python train.py --n_layer=10 --d_model=128 --n_head=2 --n_kv_head=2 --head_dim=64 --d_mlp=512 --vocab_size=2048 --activation="swiglu" --norm="layernorm" --norm_place="pre" --norm_eps=1e-05 --positions="rope" --rope_base=10000.0 --rope_fraction=1.0 --qk_norm=false --attn_scale=0.125 --bias="none" --tie_embeddings=false --parallel_block=false --init="normal" --init_std_qkv=0.0606 --init_std_o=0.0 --init_std_up=0.0606 --init_std_down=0.0 --optimizer="muon_variant" --lr=0.00307 --beta1=0.95 --weight_decay=0.032 --lr_head=0.00516 --grad_clip=2.0 --warmup_steps=200 --schedule="cos" --final_lr_fraction=0.03 --batch_tokens=[8192, 16384, 24576] --seq_len=256 --doc_mask=true --train_tokens=128000000 --steps=8564 --dataset="wikipedia_en"
Each number is 500 + 50 x the weight over its row's rms, rounded and kept within 0 to 999. Layers, rows and columns count from 0. Numbers have three digits each. The size before them is the row's rms in percent of the matrix's.

# layer 7 attention output (transposed), 128x128, rms 0.188, rows 54-63, columns 0-127
094:575558469548507508454511509499496502522497498480497507418623463527439517372484483478484479531557529467440430482494491394481501400500453421480396492505480565459552483492574485457456414492506505485484541580545363429504548451531443474468501482595536486550514484505550471489455448584476494534521489526467463529518575595472458405392469550514401583503430596464546589542507449540544458486474
101:524555521500520491521543486592551519461535507508487562526562581525488490538522546535593510501465496449551456413493512572407463510544639468597446533513491544516518420622599526547568462486424449523469633455454504513429526468465525515491546443416538426524497585456491477477490513535542444547541489487445518420437422483464491519527352561509454597517479552520544507572456466458487510498531
098:565591509474445490554424518435472485495533510539485485487508496454434505466467566437512534482458523553411521535447498500458527341504496361532449478491478484451401520590510531541551557519404492533517494478457545486477508441602466508454524384534502518488582495545438541558477471579509471535571418535567448470512520589493566538556493494386486497457504495577492500575518455426465536595586
097:565507547447555491508491693484551493493497504472427541548414543531540476553443385487409532530452423518534464543534496501526466566510490434525515538481422438479550498473371565432490471510522532540409526604504525541367527554531532472498455522466525496533434486552539527493509470571524586449433457522580508560482504506448523491565583438518539471488545510491501593491526432530506481465403
099:463558488514490576443511648500565431490606528455381464468559540497529506519457580558467414502516503451508505495455576545541523495457562472540500535550501493515550480373484461377520484586500572459489458550445495434478571438497542532517440507437590451485456475548506536442515412506527576552582527475512491445531393463475545429504541537447447448474544413489487460531495467510592560504497
099:513510452461462525580477606496497436530454533472488464497493500558402519463447496607507427554510484546551509493453468532485453415480531467565473543530511432489550495576549438431485416593540588452512536494562487480502471426490609513590487562452568509505368495414516512434472443423553504569529469490500563564411520492470413523534417547474502510500487395511503549501497617417480503517553
099:499597418477428454559550481410496594522454473531608562558392470561475489607462418570486554547564489516566508518479537455533460447484519593539469477485483537564501499502496400467580424530430428439505603474501494512490558530489484455539607511416555396505416527549483551456503533527568569522497433521482457573481482448467474475487503537533460441478561483484513461521460523453584559520474
101:512580485445490501542430396482436459504568539526519521488495456500468522444373548499561480489547549551508578494504542510486527429533574555523460467541475422579516500507452616507444584463492461435490443484586458502343560589483488550535582567512441510571489473515403502455587496453500526473518537511512475520528553520508476446480555471404494443426467480494416535466506611435542469522585
098:458521452509539537489472670449475537473545399536514573476525540548447461593541469518547471506497532391486465522495459409412426461468541548521560479546501470478544457509523504493625478532462533518516530479504471460498561496462522494560535504590410451494496598593519483480570561455546537507606508477418487415434403475491560494528522497512527438543503378505460508528482562416456490452423
102:542557574545587554465470681478507527512440447455582561399548596463523473475537536486504559524505489478497548418459491482374507452535515483533498485566548496571506431477513549539376451518512588419468525573559469510594506493435459511436520532595457494509424518573571561478437558541476437516519490471482482463495481547443494489390503535522486525581497503498489561531502462513496518412523
# layer 7 attention value, 128x128, rms 0.202, rows 55-63, columns 0-127
100:497548463620560449596424518489477513483363517527485525529504520504497507443508424502511462470581529469441477528596495509412545464533486494422511485487518486438363440564485516495451513523380549491567647493598453383536473548474541475575415490451464529513552533467563421526509452544494463510568535439484539488507504439519503530503413483499483508533476536462575463496556436567431466506528
097:512554581547554462565490458519401547502500477569561484467502512448566554431549576508447510469515595486405470494484449435583633478532464473513499529586475606423548473455488493559484440516476540616533532557400582495483487483627406470547443486485472522490500572480428512546426469488539485521523479558463504516527546504544505508501451497396527510499532515500467505546592403435525442465435
097:541456488462478506543499554543525491483516562541514501506462465463493529470530454449448618507478481463566428465460485461472468516500527535448447526457334515407451515422408546430455442602457567535566547429490407514450499439487493496440503544474498442371523412495453565497528410464509517468484431418558574506484565522569448477474539571453442504430455441455452563515413535479526449488453
105:479406488552531478555479571517438470589561517454485435485519525444479549538451552517518464506575476412545441498459501495506487542457559554533484537526471464469549429486475584428478447509484514550438502528482492413404466539484516507618434492536485582483528456368535536484407493484514521541514444435586408642527460407442539458436530539448558504476470403471444546571562485424504518541487
093:485568470562525546590468531461476506492448477436437427488500553516413394430399397484452519537565561499522482439476544490568427480548549436568532432420533380489537472571460467461497548482520521449514490550600503511474469407530517493609488463494523635475468464463437552438570454481533485533585455417510568534456520485478470455479548532538486524527442466494505597519581480495476528550461
102:531570431483513536567558515436464495556467532509478475532502507476439554468519372417513523484484478461424481530482498484471444516421531551557592440461477511509484472551520520449546513498404429468446512420539360462445453433428459455503540487516567496555537501442488553500481421539572449485465482625495599527587442411482506482480446563491502491567344458501559518452511537586481541527514
100:501575520478457496497442514430425520535417469449427516532508478565506510481567476480622460553463490469503596480456524485557459507505429527628523448506487547478542562573409539572511533566485521407462496469481473503465595545486384624558546472520462476556488559469498473463519478378554577517472443513582570465535536516465443510416562448463533547569521481535454550508502466383485472464477
100:504559418577484568514485535492411552520485484447535448562501579531476463591352466477508561527543541433527427590557449455497428519457508477453511502464492532543376508461525562476426507534472464442490455543531460456466601521449417475536469444544540626552609596539503545501500502493458466513459514454491413542592504468524491551514461512545464502492457423548494520553588517482414503449455
100:448485569512567554450470548577629548533421544479483509579477521407611436500537510513541490576511515485542545557444471490489478474556467404538456472514505488520536420396570545406390452489414518502532586452514517483545559504522470498625467433539522581552506466561515529492470482547382457550487486500420459445498603513461504504485449500462554471441543427527527482466467467520476527458568
# layer 7 attention query, 128x128, rms 0.182, rows 64-108, columns 0-127
096:483455483520549495469481493486551538498511435490437526513565507502549434551595493567471454515457431463528522503552496467472485453531485497535548541500478457442459513509500529539507480570505571474566406560539499610456482447463517450504522497363540499552483537538459430536503472359434508491363400530461567590587423507543488547441531540500561440509372524625433454484479526499485484580443
104:453505584556512443553391463409544527584599536518538473388499486480463590467513530435511513466535566400442537484584544430450484483463527487603477417559409479501449603542507532476558502519568467480557591472463433436500443432439478477477541460530549497463512585463486455543440553511466485535444492532512497459573524402481510471482481450508442501476574485579517513518513519560604555438498
100:524485458420500464427541536507537487477500420441508486595450487519489478496562568553429532476577390472530536478455451580462568538562501520390498497448533551528432477479563450431485349480434476509483428540541494535562516560542503531525454492571448443458529424521598526498567499437439512509494412433493503561452472425433501496460526460468583483506582504412463454401553484418442516534501
100:546495515506545444435473491538474442581429484493451523476517587444533436544569517514564450498460509517558582505503517510513421469527612533455554641559562422496486490581566496543501535469474548557585573493498431530480556529516496496629468505437480537579452534497469449465521540465530544559464456541454504617424483451590512483402459537494472391570495456543518433439489478530483478554420
092:460532520499470487444454488637470533516550539473511463548468480527646459524507570448478520452471462493504568575418515441535559523632392591478588549477528521508524449465442530520551515479542521492477456505560464493546514466500616492500570442467498379442537523572580460503500508461461458464402603488531519464515506517496559490544465482511583535510481497553502398549463600387518506504515
105:483555536486431493482489527483425471535491472529467521543541504525596510502477566529442550554510331507520467560496409571521514506553458492469603465364559513594507585484491520555436528526562536492448506480592625561458467534533521547544489419487430476446574530493513547475533570406441404526509528452547492486476513454444500553516566507479491464477499490414414511439416546520453568459519
089:496558436582422557586473490505534508511496526427489550406448508447503549444408468527535481573499569511538491499468488449483487487394493433524501489656466445437599540518525567561549544484473521506531549484529401464492422407407539436537506544475541438469492536430538511529462514556510489480514508459469503456593438474557521475487422499455561462572468496580574541570601433560448444525468
108:506464450565528466484423481523586547524531537451584436470381550442464564477432575455477493512559553517431618466523596377485532505531531527409503447506494496478540462524449423526560517490552468527519496458433517452491419468482518510439460525513521492535594489515418503480502470535554444559548548505589563401550546545548506463552428542446456526499568479436503511478466549447560546393598
102:516506475473463546594432442489576467521564498554546445492544400511574505561475443455524563496494574451439502569560512506504472513476556549575550459584455461515420602618581536533493462438562474509515530445430446432507514503501451402449516505545544441552455482484473435465402512642534477491517514544518550481448542477545463552458515382521459570519423520494505400505552455507524521550450
089:370532537543446535513439502496538436468564478551475434588442564506475519506512494441449497423375428567532546477445430584582545534442442503436536452385465544494544449457475496462522432522374567530548540450534528521527545474467548466483488489521511524394567539557526476543545505539474478420562532566586440594478477531469466569485506534515531534541550466509465485466442418532517509534411
103:542470560583481538485552531513423539454558466486519630436517452532410515565513594566469524564524545497492488559556463468539553475460609488502511465430494588531447631464449517544553510444604401569477457473504514585491473535505498529497475494551446522383498459529492492508531451533474472565526568490566484445493541453408500545529399492452475539430482510460504516534488559461445498359464
091:494474456479553496513582482455499530549504494574518461454445551516428508508394559479509510502539498443428500494455499510480544511422505575536463454519494494575474554565544518537474446436520495440598582573409434433429545423527472411412485575508496386481595507531623461555490523506475444528514618491529595437542447411479463503489472461564414500547459524526546440490515446485532533573559
093:512539450643427527540396454395584582548556534510511442415565379491510607496459533466589459523575543446468570494459569501464497519520563557522455502551456573552490528541509428567577476497525427554468524390460493372536513471509492495462472511574454414526485526523507433471497527549563579540486507595457550440477503447514492467525489535494512526511515470503553536479552498564507516464513
102:492487522445458434511543513545486542502459422500461499501450429541322493561594478411466526471522468569530438539435562492560489507512491520387502494545376581478542470438377533542543462534470410484477424511475513479566500503512513524477486409498505478486493495505468512528473504589504537455443479506468441437519483570470483376563559533399576561413555498463484541559456473531502566451551
110:482526412486391411559500464469525426525456525542393525595492463501517534427450552542411544499472503506574555456555445486490513533502551525578497423606384504538527491562480547579512506497500582474458389485576559488533468485608489453545538494476476429506496415437448515520496503535561573466417565499501506533516540528497547464513460568480675465579526496468499492486563473523495507513510
089:484539606452523483544521528608502435431485443491476436445438466381477494493507563494491498583536507513570574445547513413501582535470473507437468562568490453553477467548425426410500410449509368481456484464454464580543458510504469587543446517543530543467450498599472475604447419456463438526560448519533532534522521616484511453530473483463585525457530497485523562461548504430498495532504
104:512483507636506562493440501458474440537563563491435495460494532521514533534535489488553520490488546449507619414582571548472523532413439463519423497544460523560500499575577587426574486588458437471478521434475504422497493452482380467436540488488437457515507549517511491563489563500463483480503439515569585371453584491471433523497521453535596524550472510449481385472578458532540496461496
097:442536445480536461501402541591535446493503432558521430486374525525548491506560506492456487488496433566484527563569415502425496520372447533441496413507517569515485495352490429490559507542489504518494532509559607442532524487476561494524466495545431521510604492445526552473554510383408453513624476530534525450480460582530491507527473524460541545547463476542517580580536522475481538453474
094:461448442509541535462593506572471471596428519449462449474494409536515414568582510518437454528562551578502441405470561421502539535465486512442568456506476537534535538393541474527514397541550519429481572545506456550555493509433645450602549460514526555563422523501521499482543504568468479464421551472449517548505511548583442531560558496541449462434449538498505456554492499466572506491507
117:551519549361500499473555558534480527486466546532565526545329544623459524502403484467448531481483469574486412512467470424558523505475473511543567514490539538552504514403443505492532450463446500483498458502519498558505460525452490411472519417594551400489512500548470504483496465602496486460504505518559424568523496564539588452493486569529565540468518515371510574577441462548562500527543
103:575471531562530470488454501502582490431520423508537471495503566451496473510523561518532559512528502477494481487464427446496539560446527562568433597458467482470469479503455464452446416453570487528402490527421433517542500512461324507535519533526540625388579586463454477517466482470462480508540546570486539443476506515443575426531458460503571480580513454559574532433482505481364478474449
108:482527634585576445447501518455433373507476491508523477474473563490490511488456514502485545454500410529476506526423410498555515487442585463583501579455470480549528425393547540408491460483479448461448468472436512661519508518537537499487488555559464611509458401488446497410521523503531444427551512518480473505532422504464517443517454552428442413543412506443550493533482524497508488466535
098:463500414480533427523571429457404501556509470486500548443528456516439463447515472478539520434596361419531602513526543450421539597473523513506534481515469526505528399456403534423434492520406565530439619525431512539509466493503513506466529497425439622508531506478463526477474422438453467473412539482513522390491471508515441547444437530475533479505493493532468508562570478531461508447433
104:524556494506544540462406523457542446572524524460490490516458508533526495446382601443498463593470598522454459442471500407541508504454473424482521513551497436426590361406500492494473445477544475436476515513499445500440520549417419491464436515528486402386482510428568484493471450556551477464448482513555556464575499492566510544542471480542561573424499445435516425498503460591475536449507
107:429618544619511508496569546497451448448453459434625523410522517504412508434519440505408578475480512472510481508477502597581615501437569473543460511451497496515497476571546538471475537465433490485441493522554459514536565447527485500473384479474472503460488515494536436536526492532521540531592504428523407500536448444454497581536464440426499507500468509378456481568465427507492500608526
118:530435491481468454601501556529536544583525532512535493603487552464535499464510511517526529540466474450550563424521448475545510468441572491481449482563389491521533564489563574484545548523448562485498455455450444589488561574511420509445585645503484472424524549565564399575463530542555538381488545554466445594483533457535487426551514469459514497544499465462468521548404487489422469554474
122:469538541457418471628524529574501522475544503579613487477585560505596463481542521511462504517466505383484475632564569462433591448494463507479464482441462498511518445517456515512576562505465403533539483476536393417450549458535398592574511481542486435527586537452532479485477474508497526514456437538525581556506466513493483564481500501454459532484520527564410536446531487487502562606512
124:382526459498460473446542474538551518444435486464454593440590450577497449527567501463460555595473463420537541478539478507481501512597527475473478499537550520483495446452488510505456529504577544519487551438502640545479461452563537467393457498492487584532490503420501540363499458494461468541511590458460541408489499484484478611444447537488460467538419475539519446447508529404423526525407
127:540482494535485531423391524528565437485463562524447500457493372448544534571413549523540438520558502531477477541638421557539498482520529517512573422481514533536418511458550418470497422438589460503542526480515458465430428554546468513479463508523474480518470541477501378487591504529439543480515481493561479450511543594589449447492538466615559528476461561423505460514499438581517420517484
114:350507579467454498520467580479464453473464506519486522512477446459474502516353548447422510560563468494520461501576476481536521505486462460474492493493404522539558520472437510505514529488559502542501509462482567477483460573566541485383377477523563525559530450488464478432502497570476529435465500504482564559593475570582581461478491538404590443546564537399561464469404495519536513575432
113:622499525345526502511577454516451488480483523542410519544484586477425484527512636505508509510499420508595536369570512528508575531432570426491451560599531497515564493579401515532466512517525548567478552592472504594552504490526443530445443486418517552503461464497414535481458500443456429531483534544483481462529462545526477552512473571552492468476480466554438446480506566503461497484464
116:494536512473519497487580574615515479581483515419506507523464598460428412451428440482493572542514503435470491476506440491499501520378468517492496415507515485459546509477601487492563470447464401359552545439549574488513492473400507459441456407507539458522523523501505499548514445565601542486435493457516471540599456556592468455531481489481527513559424480439422571480534517515500539432431
130:533533541430466498556449563521528467504539509459459311483536470532457535460505585509374511543538558512522454520450603487539524467459475526563478489501486421533526560502386383519570530499539523549507429464510466496389493492502419468490548498528427490390421485425448509460514560569539491399431446474458568538554498504442514415506511515507523514401463490467498497571526462502556532514445
109:508395520546456426460671490514595472504555514440469450543520501454440429532511527539503665531505356520505609490424460571441490448491598406526477553441515462444441462475503558439453526481416527566526527464452505482463472501531551515540508504447477447515475490512458516599487529507518532486470488473550475439427530483505555548528477466442478439498453468478427480515475553501473451500395
118:558496544426449458485475519404544454561474519434513498517499473498524537426529485474532510524478544481454478433439534467577523565430493453481405544518481459474558570478524459376473500581542428456445490549469393451502509500523499532550654552522448461478472476437466501485462560482458534525486514567521395607506468462427505536488607548433580516489478448370456497569509515480554449559593
121:581525500465522467477414564447541505465418470443529525552539462559437494507569437471455555501488545451582393561537474599603520432419415641502521508517518513491494597434501545451490550457519604460502539495548532595450528502505463446484515495471548578465455454525574466456555400506527485480514501437490472551522426490500522429489557485474584541461577482469482497567538506503531598487598
122:480600464566443568528584491466469513393522531476573480557403473467480504583452405507494525456524415515557563574458552439564506536519522571478540456500475529486553466522453562577476482375538387543501442463464551496510514570479431513558570508473529470474526466525466509626463441512469500508560489449546521461517635455461540408522484538428551527460482535475475570443487519498496567512595
122:461537513526548530504533535428506433478443484457509471526445459473447446427446505563542402437438589586462582532504489481478535571573501496486450520564410415416483551568525542615501479399489488558484575595548496555503444555417473501496524554532524450467578520530516495481459479506460453515477519442491555430401470437489499629524470453443620535559549543519479501464567477507460528475575
112:479454509513508425445528409391523542585430503481533539549558433465470529458576432465496518528590506512497513496466485554495461562545502452554563563591540553500500433552443528519495513415537483559469411499502475558556467523441473440430450473513449562486554473466517422400553477595596502406530511497528499483389448547446555538555484435467474477482446404542476593459615475513506524545548
110:488493501551504495488521473561404587557426560499445549433495464554526534556489519453474484537485602484445472506509468529459530531546493456543504528465520574373521530475485576548462438393626521472443464544408565551488462466473511442567520468514474515562501416555525493493453419443524482470468581453490391553537473442509472452510567460494452531531429536495495401668472471560523570512465
112:580433504580440442519482505560520469457495520443444438586499523503526459509479547462385536472505377518562582420515540415444457522474531519555572624468558523503489505477418462409502504510455587506493458367483529534562396518478492517472502487467490568523486441671478546457552523490537558457560555509443506561534517580497489519534545469476544509536562488509510488530478475454457597536500
120:563527508489424534429522544627471505536443471450555441429529484525515536527530576500494532461528534389439502534526536432497482487458495566452568627533526520515499407569586436563513487455440538463570487515565501587508537515481519499540464525610522539574476492518523515470480467534480493537549424548472528489445508566522517510420533502562462473564415573450511567628468523477638481470403
111:570423561460516434528565493498437604471535499441612513498528499451558490480471540474559561430528463613521587490539492500521520568551484553499466519449469580571454530500511429549438452462539503499378511545528378514522604615484535492512564554535480511550490386460465488508527502448477465507487561517513584457538591576503483638527496482452475533468505435521535498469518446523551572492557
122:495596528531560521523600479459520557501504528466470497568464549491529529469475463422514485499529482494487544382514491511522487467583424509443489403465517497561503527547457483477342468543427554531565455506594620476566528500483429554479542460522500405513505403558549523584558460526475371434474488569407447553520454592441551533547466505503438551528494454467499450454437490525522538550470
110:610499505535453465481494531487474461477510507566506481607451508513544508440530457541591552429505560480533475592417518521421602464500474519576471547429436479475464525562439473499514323509507382513450445491557511453517535570474411570462499510480555483440444461532516446522449556494479546565443527536590478533414476485519475511457462577516494437474498541471510485586567500509576485509370
# layer 7 attention key, 128x128, rms 0.189, rows 64-108, columns 0-127
093:522541469590527469539436472462457557457433505458515582571389552505504494574546570492426503497593506480532527410452431459495497480459529467479547616525559519521473507485545608509521458467411491508487495523456433511523581577542515600548521472458432556544486423486553531470505423545565482481418453553451423549467475638584541490555505551435584500519546450491430475497532584475515458498529
094:539412516499504551416594522600438481497461512526468479460523440545584425497522528479449538464494374486498435471441509565515532473600563538473487527474505582404435427553473474500453530513470430561495384492518477481543567513464564429471519557421469515620517510490571450466457479568514475481490576556471538532480464535375503548487529594486502536515438537562442376525542530495544477539509
097:520590392472511523495484507508510447618507483490504443436486517536459534455478379488481349419513622470537527523485488472588440498527522450613448500621489471450467516474609456522511467410559613466499514544561473468501473527467490490446509543488482501447482502524380501528434467537525464398452482483519410386533549467521463456442483499438488533531526473521519559494552478525512532481555
093:581536493510502514436592461442405550535420461516419469547460523501454492452572520465472506574509460474485418461412472486472471491494447495406509549523545535546441541510461473427510509495396549454559413475498532389549588543587564523547441476509505475446534455428500578511485462516491504438515480583441436535484543587471515518592534517509461471473571422454453553609423506390436526514479
087:496468473476531494533506484536550363510499500495525550491561470466527581544410555496448583446423533510586582460480507477455469452495557425475553450487522428458541619595491600522503496472518554576511447426546487513471372497482530559543522505512493515458485516456500491453609495594599446461528477522461547526505494520446434615566484506574553496467601497532511412467496530449528539520402
102:543533383514516463541493523418461506548482443489460464552403592567537583442514494438412464421360516481517514509456404491535501491538534450486460562559505541430424374461576520443544500545489567359527507532457556496516587440493502522441576510471484506553473510459448451477520448494499531458446515503485507491537528465487525559486422543531579548496555433538449432532462554477483440510600
090:503478520529561464528463516437538500479491495602441463637526528466424479544538439513489567425477350523525553485539480617478562525517436536449569530514506578540455505489468564505545451453518431645496483527463478553535537465434477452569381551543507529513464427449543527521528450473525487551558523446398458497465530472403573488562516523533424448509557572408525519524541534515524521507495
104:466502548556459578534590551557609462512502463446482483503512471499493515425463524420532497430463514558434437587552573497503510507418483495496404365477500435436452520502432484507428450478539571512497495498525585543442405530467556505463530448446531434414466541569499502542423543428496493444469444474488563517536499441430445599516576409529512537497409495479488560427549420455515524534560
091:416479490476488417476471543515493518449562497469543355466517455478531459597484555576472505460561591522502518503575610481405546565489542535494557486413420508504531489499518510504495462534515449551490402428474424556533425453479509459519439443534505463548493476496485646484463499520510501586453533423479480495442467482443515477546499528486356442441511587428516534503569505402585535491491
087:582524448417479519619572501493482467516490474471488537538380464497527496527471548514473492548482475411501421612496506516504428496549577472414552549524512554513417511542428530485551527490525524473534445487534481466472462520537458497581648532527414454597523422548517498514502458500487431585521572629471492474621503508588463472481458478498613509462498525500506429517436507503482544429571
107:482499526493435518633512502419496516449480483483508474525463539489534590367431497484527496424504449394522569536477536441526502538574449507539506473562423480429582421562479402449520536522506505556489577535463614538473565571509564485520511551497523472620500482471436465497486538450458493487538418518516515517419574438471505571449506472522572518554427367453577508560500459442479462515469
090:463535474480495514432485539528548433509488568540493351478583484514480482491463419534587571440523482546481507472576475472538511484478472562398534405423531500462482554567562442490504540403486553435504544526475498497514518441519454431471339493535507529395483487534499540549476557463564493430489543514419403433433461448438466483419527495530478515567519539469475590441502523403551541498576
096:446492516450512517521518575525590497496486525542530512511466497534502560476520535549551521567486493454414443499482529503486566547488416594542441367372484471517534488548498376531477443498531491605433399452509496540406543497469574487458555484470489493498464505506506527507542590496427528459507547520503593587506472432362525563457577499497391515524445506524523558484574489457551609544460
109:572447449526515574565487491565439543465559568441540580363622463439533456514483552543493500579534544455524537507582485523519428469544480508417484351471521533492565476557486487537572556532520606521519552477526494561548464507530602559447477528450475532570412537572514453450502433581517514439533480532401479540434487523535522455524426539545520532487450499512473544453456479583468456507511
105:499463498454542523545600476366441462565495535503477546504389534595543489615466475489493453453402568566537537453479527520494441424481472477485519598475542466433430507514560532480407517499536582540398512494535467472539495449468439459550540490458485465544464513475532521478521442490567492482444454494438477496571459494510580498489536526595398472399514488428473641431509463500506470446574
098:532552486473486575522415488511566530534527471470524486371431541498564511430566479526531512372527573486438570538449581509469474486467484489442479404518527464414438552476510493597522445510428610439550482538527446470489505545499486464583539532519447430471514388512559456424467445509516453476574507528542575523462531534551565507502517518528596543432521503529534602451462435538410557545432
107:464424532440552543545460579539510410614492453552476450460446473530543505496483513503515521445447497488424436553437488456487473477480465454518488500495531426490559490532513457515499549558508508519409479612523437446464433524441388438540566550467515377514450566394455486575457588544526484550468479560519547484512460425471505566503497550465437500428428594623483587572463484467540465542523
096:505472510538543589618468519500469448621472451450488530650418551534450474411568525414474461510535582575481511432468538537512565460449426498547500448515465406482481528527432467450559440503425546503546491508477552472452537518526466505491506498468473518454572537502381446482573489433538435446507482596497457437498552472486469492447521442517425518499523463517414585464399461536456491550565
100:564451504489452460541495554525648560521502654513486519449553496521561570565540480375511560439539570518523493538398501417496485465438561459459469448476544447496525366484570486572564512480540530526490433525496500520479481554525491468521508486455414467574466453468458461545495469560519526433459443568549451548523476497508501492533500434463596545506373525417457513540474463504501581460434
107:495536453404494533561412504557427595480387501567529399576478475365508410584568528492480505518485480512468576438498457478498425459491498374450464522545436453562493458504501497550550468469561524506459539576520525545481504580448498419497462503533513502519496535556486427512508451491530495486596449492488452461496569487621424467518417404573570507504504523568442463518502497524452498437567
108:406498587390527523557449490400509439536581489459514553452417543486536481477461557477555455546503496491446451536464536586538439489503526472564488511444584576421574600492514517553435477440393480546560531554462521466422487472502529465471483495550464527459616531383452528403572484482511477472457452507431510486504485517574448438448477440494588509495566437567587526520524467521456469509553
119:501519560495468539572454444525485506470475504517460549521472463530467529444471532517467502522558613511542578464505550494545514517425535529596502402507494459463556527418522352535484481361465499515504523496553569407377433548542516479467440523508533461447551533397462561513528539437467501528569431530511533454453494485469481499508504481398565490558505475581509575356578548510488406514539
100:428502524514473529571431562503494447585533458472533525436571501593476514531479458618455514462507585538553567607522498530396533536532543477520464455523509495429527557555427539509496525502489481559494464460541460470533523474567414502557486505531422522503441523553563465487478521578526485427531589486620525418533549520451521633523553516548555474400559578421451485434503480566490477504399
106:439453490487568492526551461510601428488486547502475510391460521531589536453521433496499484552411519492501387510442528500523485525497395540402464488445526482456522416449522518543516539496512544466450488456509460540552582495427534473407553456486438475436397564428564494496426566537562462402399463543529650476465479556516482490464519556445444596491451467488477535494495474502532580528449
115:366456468418467547426476472520518475476509517522461571621504493427554548454552463563527411574518511474460521474466467463540399479489548502525510498518500363481441445462446502461509470442519551467587635547575537518521544458503553504577430507551521520484469441421461565437472475534492452524483458414433400496506524466513472556381492551477486472496499406510569487539530478442437499564525
114:477463415544494490496600445498583605518460534464475556434497445504609545530611399531524548623477591515473453507540537444535476508556477541477536435515556448498495463524529525559508379469489490498526592469573437477473514485521531478464457472482494459470533478444491535478404478461501496646536527561446586472509507617483429489486432488536485512543497462585598575515468456462562500488516
119:549465505498545498424524429571422494443503474516464607501530531547513486473470504535619489464411446510500398461503485580592513522541501587534546520515457526510494527423482532501445575510497467430516552567455520445510483417521624527528524501524513536483515535520423512492506448352439426593574436421478426431427457505444567450493602481558373512486489478501455478469509508455553473503517
112:568585477488399520525535563473555513453532541475528505537476493508454582463615501595414533510467577590460517532390516549486555564474471464556455517439370436485509461496523531473505509474434479524586581508488482514437491488514485561476595447525549497509418384539474544625479406523450540460485472573535567446515485471479495533489474440425604483477505513434465547536549511485577531549490
125:461476527486453425547467498511512483518450479456548432466394521562339514512518422433505558494507537578429520491446494455469495563552517537440523571489487422440500407462482460472450487545522455480495488543475446566518515567493403461522585516556432465620428421421539481544490479551536504392565463549543514548488430515449521461530477474437475547451422480530391567564433476512577496535485
115:526498528537493520546581486435514526506484388565508574476576482439475384465480537501466518505531470554564453500552452577598539514503520550565457565483444476471459486505451577469485478445461544524442444457536559468429531650537519557569483440536558538545465506548520482439624439466595504449503497495535453531538547566565540453489555466566517542468527493383524559501530486478430364523496
112:520468500539534529545350500538443525432446496484571320499452464424552503483530584481506551530579492631499568490530516490549551437532459356408542403574546421491536452461506531529493533495523468487529495570433555506578464555569548496537472472505505455448515468501482418525524588544534490466542484516527521518568514518443511492477472431513569554467536465445478559464478426503446447517482
113:454453499535493545466470437516455521564532521563534473540540495568440521512511497498448611454485541523448550442514497433487465598518473457578446432446490455518485456473566463546527452485519686448550502421550518424527405446532494516431494420540417496554508480472500448498558579478568557385515545479514428523669464490512477556463483515468468522553456510475458527464503497461576562577483
113:540467508433460511634582452517612420471452476562496499515502600471548435549533590520485461437518475466564460511446503499477522522471505511328562488540504480486474464416422525532478587632523584511495452504554496435538501489530516424456528533525495483612489504435482485584504474504462479498531431549414456471480477501546584480449461486516506537455577440526482564518534442535472563483606
117:589453523534380491485508493487470530408527540455423597522539551580521532513483552527519529594476572422585559490516460538526508369498478481576504539482507515475405523503446553472507554504514584439503423455506494504499501513530505527479501629465549479527523546410516490451441519402445449527647454435456562442452505562548457508440477520494484529491446502499568469462559608402476514516503
109:542588485538500590498500442526536502461480515515456404615491513531449457474522441567490472506524550558473614448471525519550500487603519429473467549637549539528473540501543549483403489527506517537492514546447478568546488569559474543485427556425470475509480537600441395500492428498534458635477494523462429521434588501515602553539466434470512463557478434530444466525463501462514563570546
119:413550476464473558450432488567602475505544515501530454503515546522456434569540443460410442435563499491498542566555501521492513370508460537511413537583465556480604479390475507400438512495504514498532545544471543469474557577534557418421540619465530531573518493483466561536531479513504491473556502420520533458631547473500422426433544534559505476521531477501450441469475520432464438515543
123:472521517405545527482524502438533497496538484407590606457519451564477512511363525465530436538477464501507504530532541403535355500406618494453574501455564552484458479360465551518499499490555448488540421520443460557502596504530467463524514488536514384579486494529525467489499514560527553521483476411503592537520490498435519514552535500449552543526589500478541519403508437501525460453491
114:520516475439502470542619543446451528465495502468497500537337500548474536412540473458530499508461468566399466482454506460493479554461519464534569532557549513501479535450359497502428467429434507488519508577534473485519435533434483598483555516444465432404570494465485499519392517559489502458474528409580482512535452555501510595521538596475570495463492399451477442449408542475544456478549
111:455449553493482498495602453502616596473587541488588520494518372513490596376524513400535512472517564537537445518456540501507482518603491459539504558485479557555484430537541430526539448503454574558405537460417411491453556427457482429561471497437405479553490551539417480521544477502523510443531477470551460469563531563473526559470448511492537565479541468500549463481549571433500462529504
107:491522424489489510519564513565514493496469548524453471638591467518522551450550378417497461524423545535515491530554476496508526563560495544508464493539473595468577430464478485498488548473558434392449581549419491554494400509563397520497482454559466468441528517518545541461469494528572504470535446508574415523463480544473616536453536548463529520450531468490545544451499483416571477388401
108:505488481469525586459564486486516556499519476522558478547465564493463512608545556398438519452418494422526600518456406467445446531535548468488524492546416465463504581605476539518542496488510477556441575416486398519480448543515448546568474580524477411490607541564557510452526482486504574461504479564477559621565536470468528518581498452568493542468527503557441423495532522452393481471497
118:390420532493463502589475496542460483460562485528508525494543634498449494512432497525547466551559492455500527606478602555539541370496432362525443437540459489494518508503447475468529486501507565534547625467405385521459470431497562474502442377599503496470481454488447514410505596497490483435499448536503450505515528535467471553504579503498486434494460510569478516500511541478469466459493
104:503491413476608447520463447378400516435479482503513525450455502494543499473485436503541494466417526468517459493478425547502501489573538516474551530517447648540476472517410493566501431391480454563439540498537464516550562485510478483445479570509410506476536472488449500470499549529308510452569462440579476451464532544521533446567545479406460473472509533477447446563555549475504585483470
117:447459522601529517418631493462580520542466460581526544494407497490479500502583533482482479541508438535504584513475410479475496428505551601463502409563525489446442448512524439548495498443586577526567499560564507438594472489451430515525457423497452520602440488526526500472472536530455447612394537537582537499594519484486519482532432472493499548503513541534501471449512579561531579498572
099:523421522537541462525453472415420437551515508457516563419427503431573474497527489491421491516459517527542669451546565457536532470467506476473544446429491515418462579585570503491457516564497532497439512457486496508430411507497529450460580540491470467564503466486495462482471521478499501565578405476491490391357462463449536543504531467449554562522527455474644510417525557490547470494521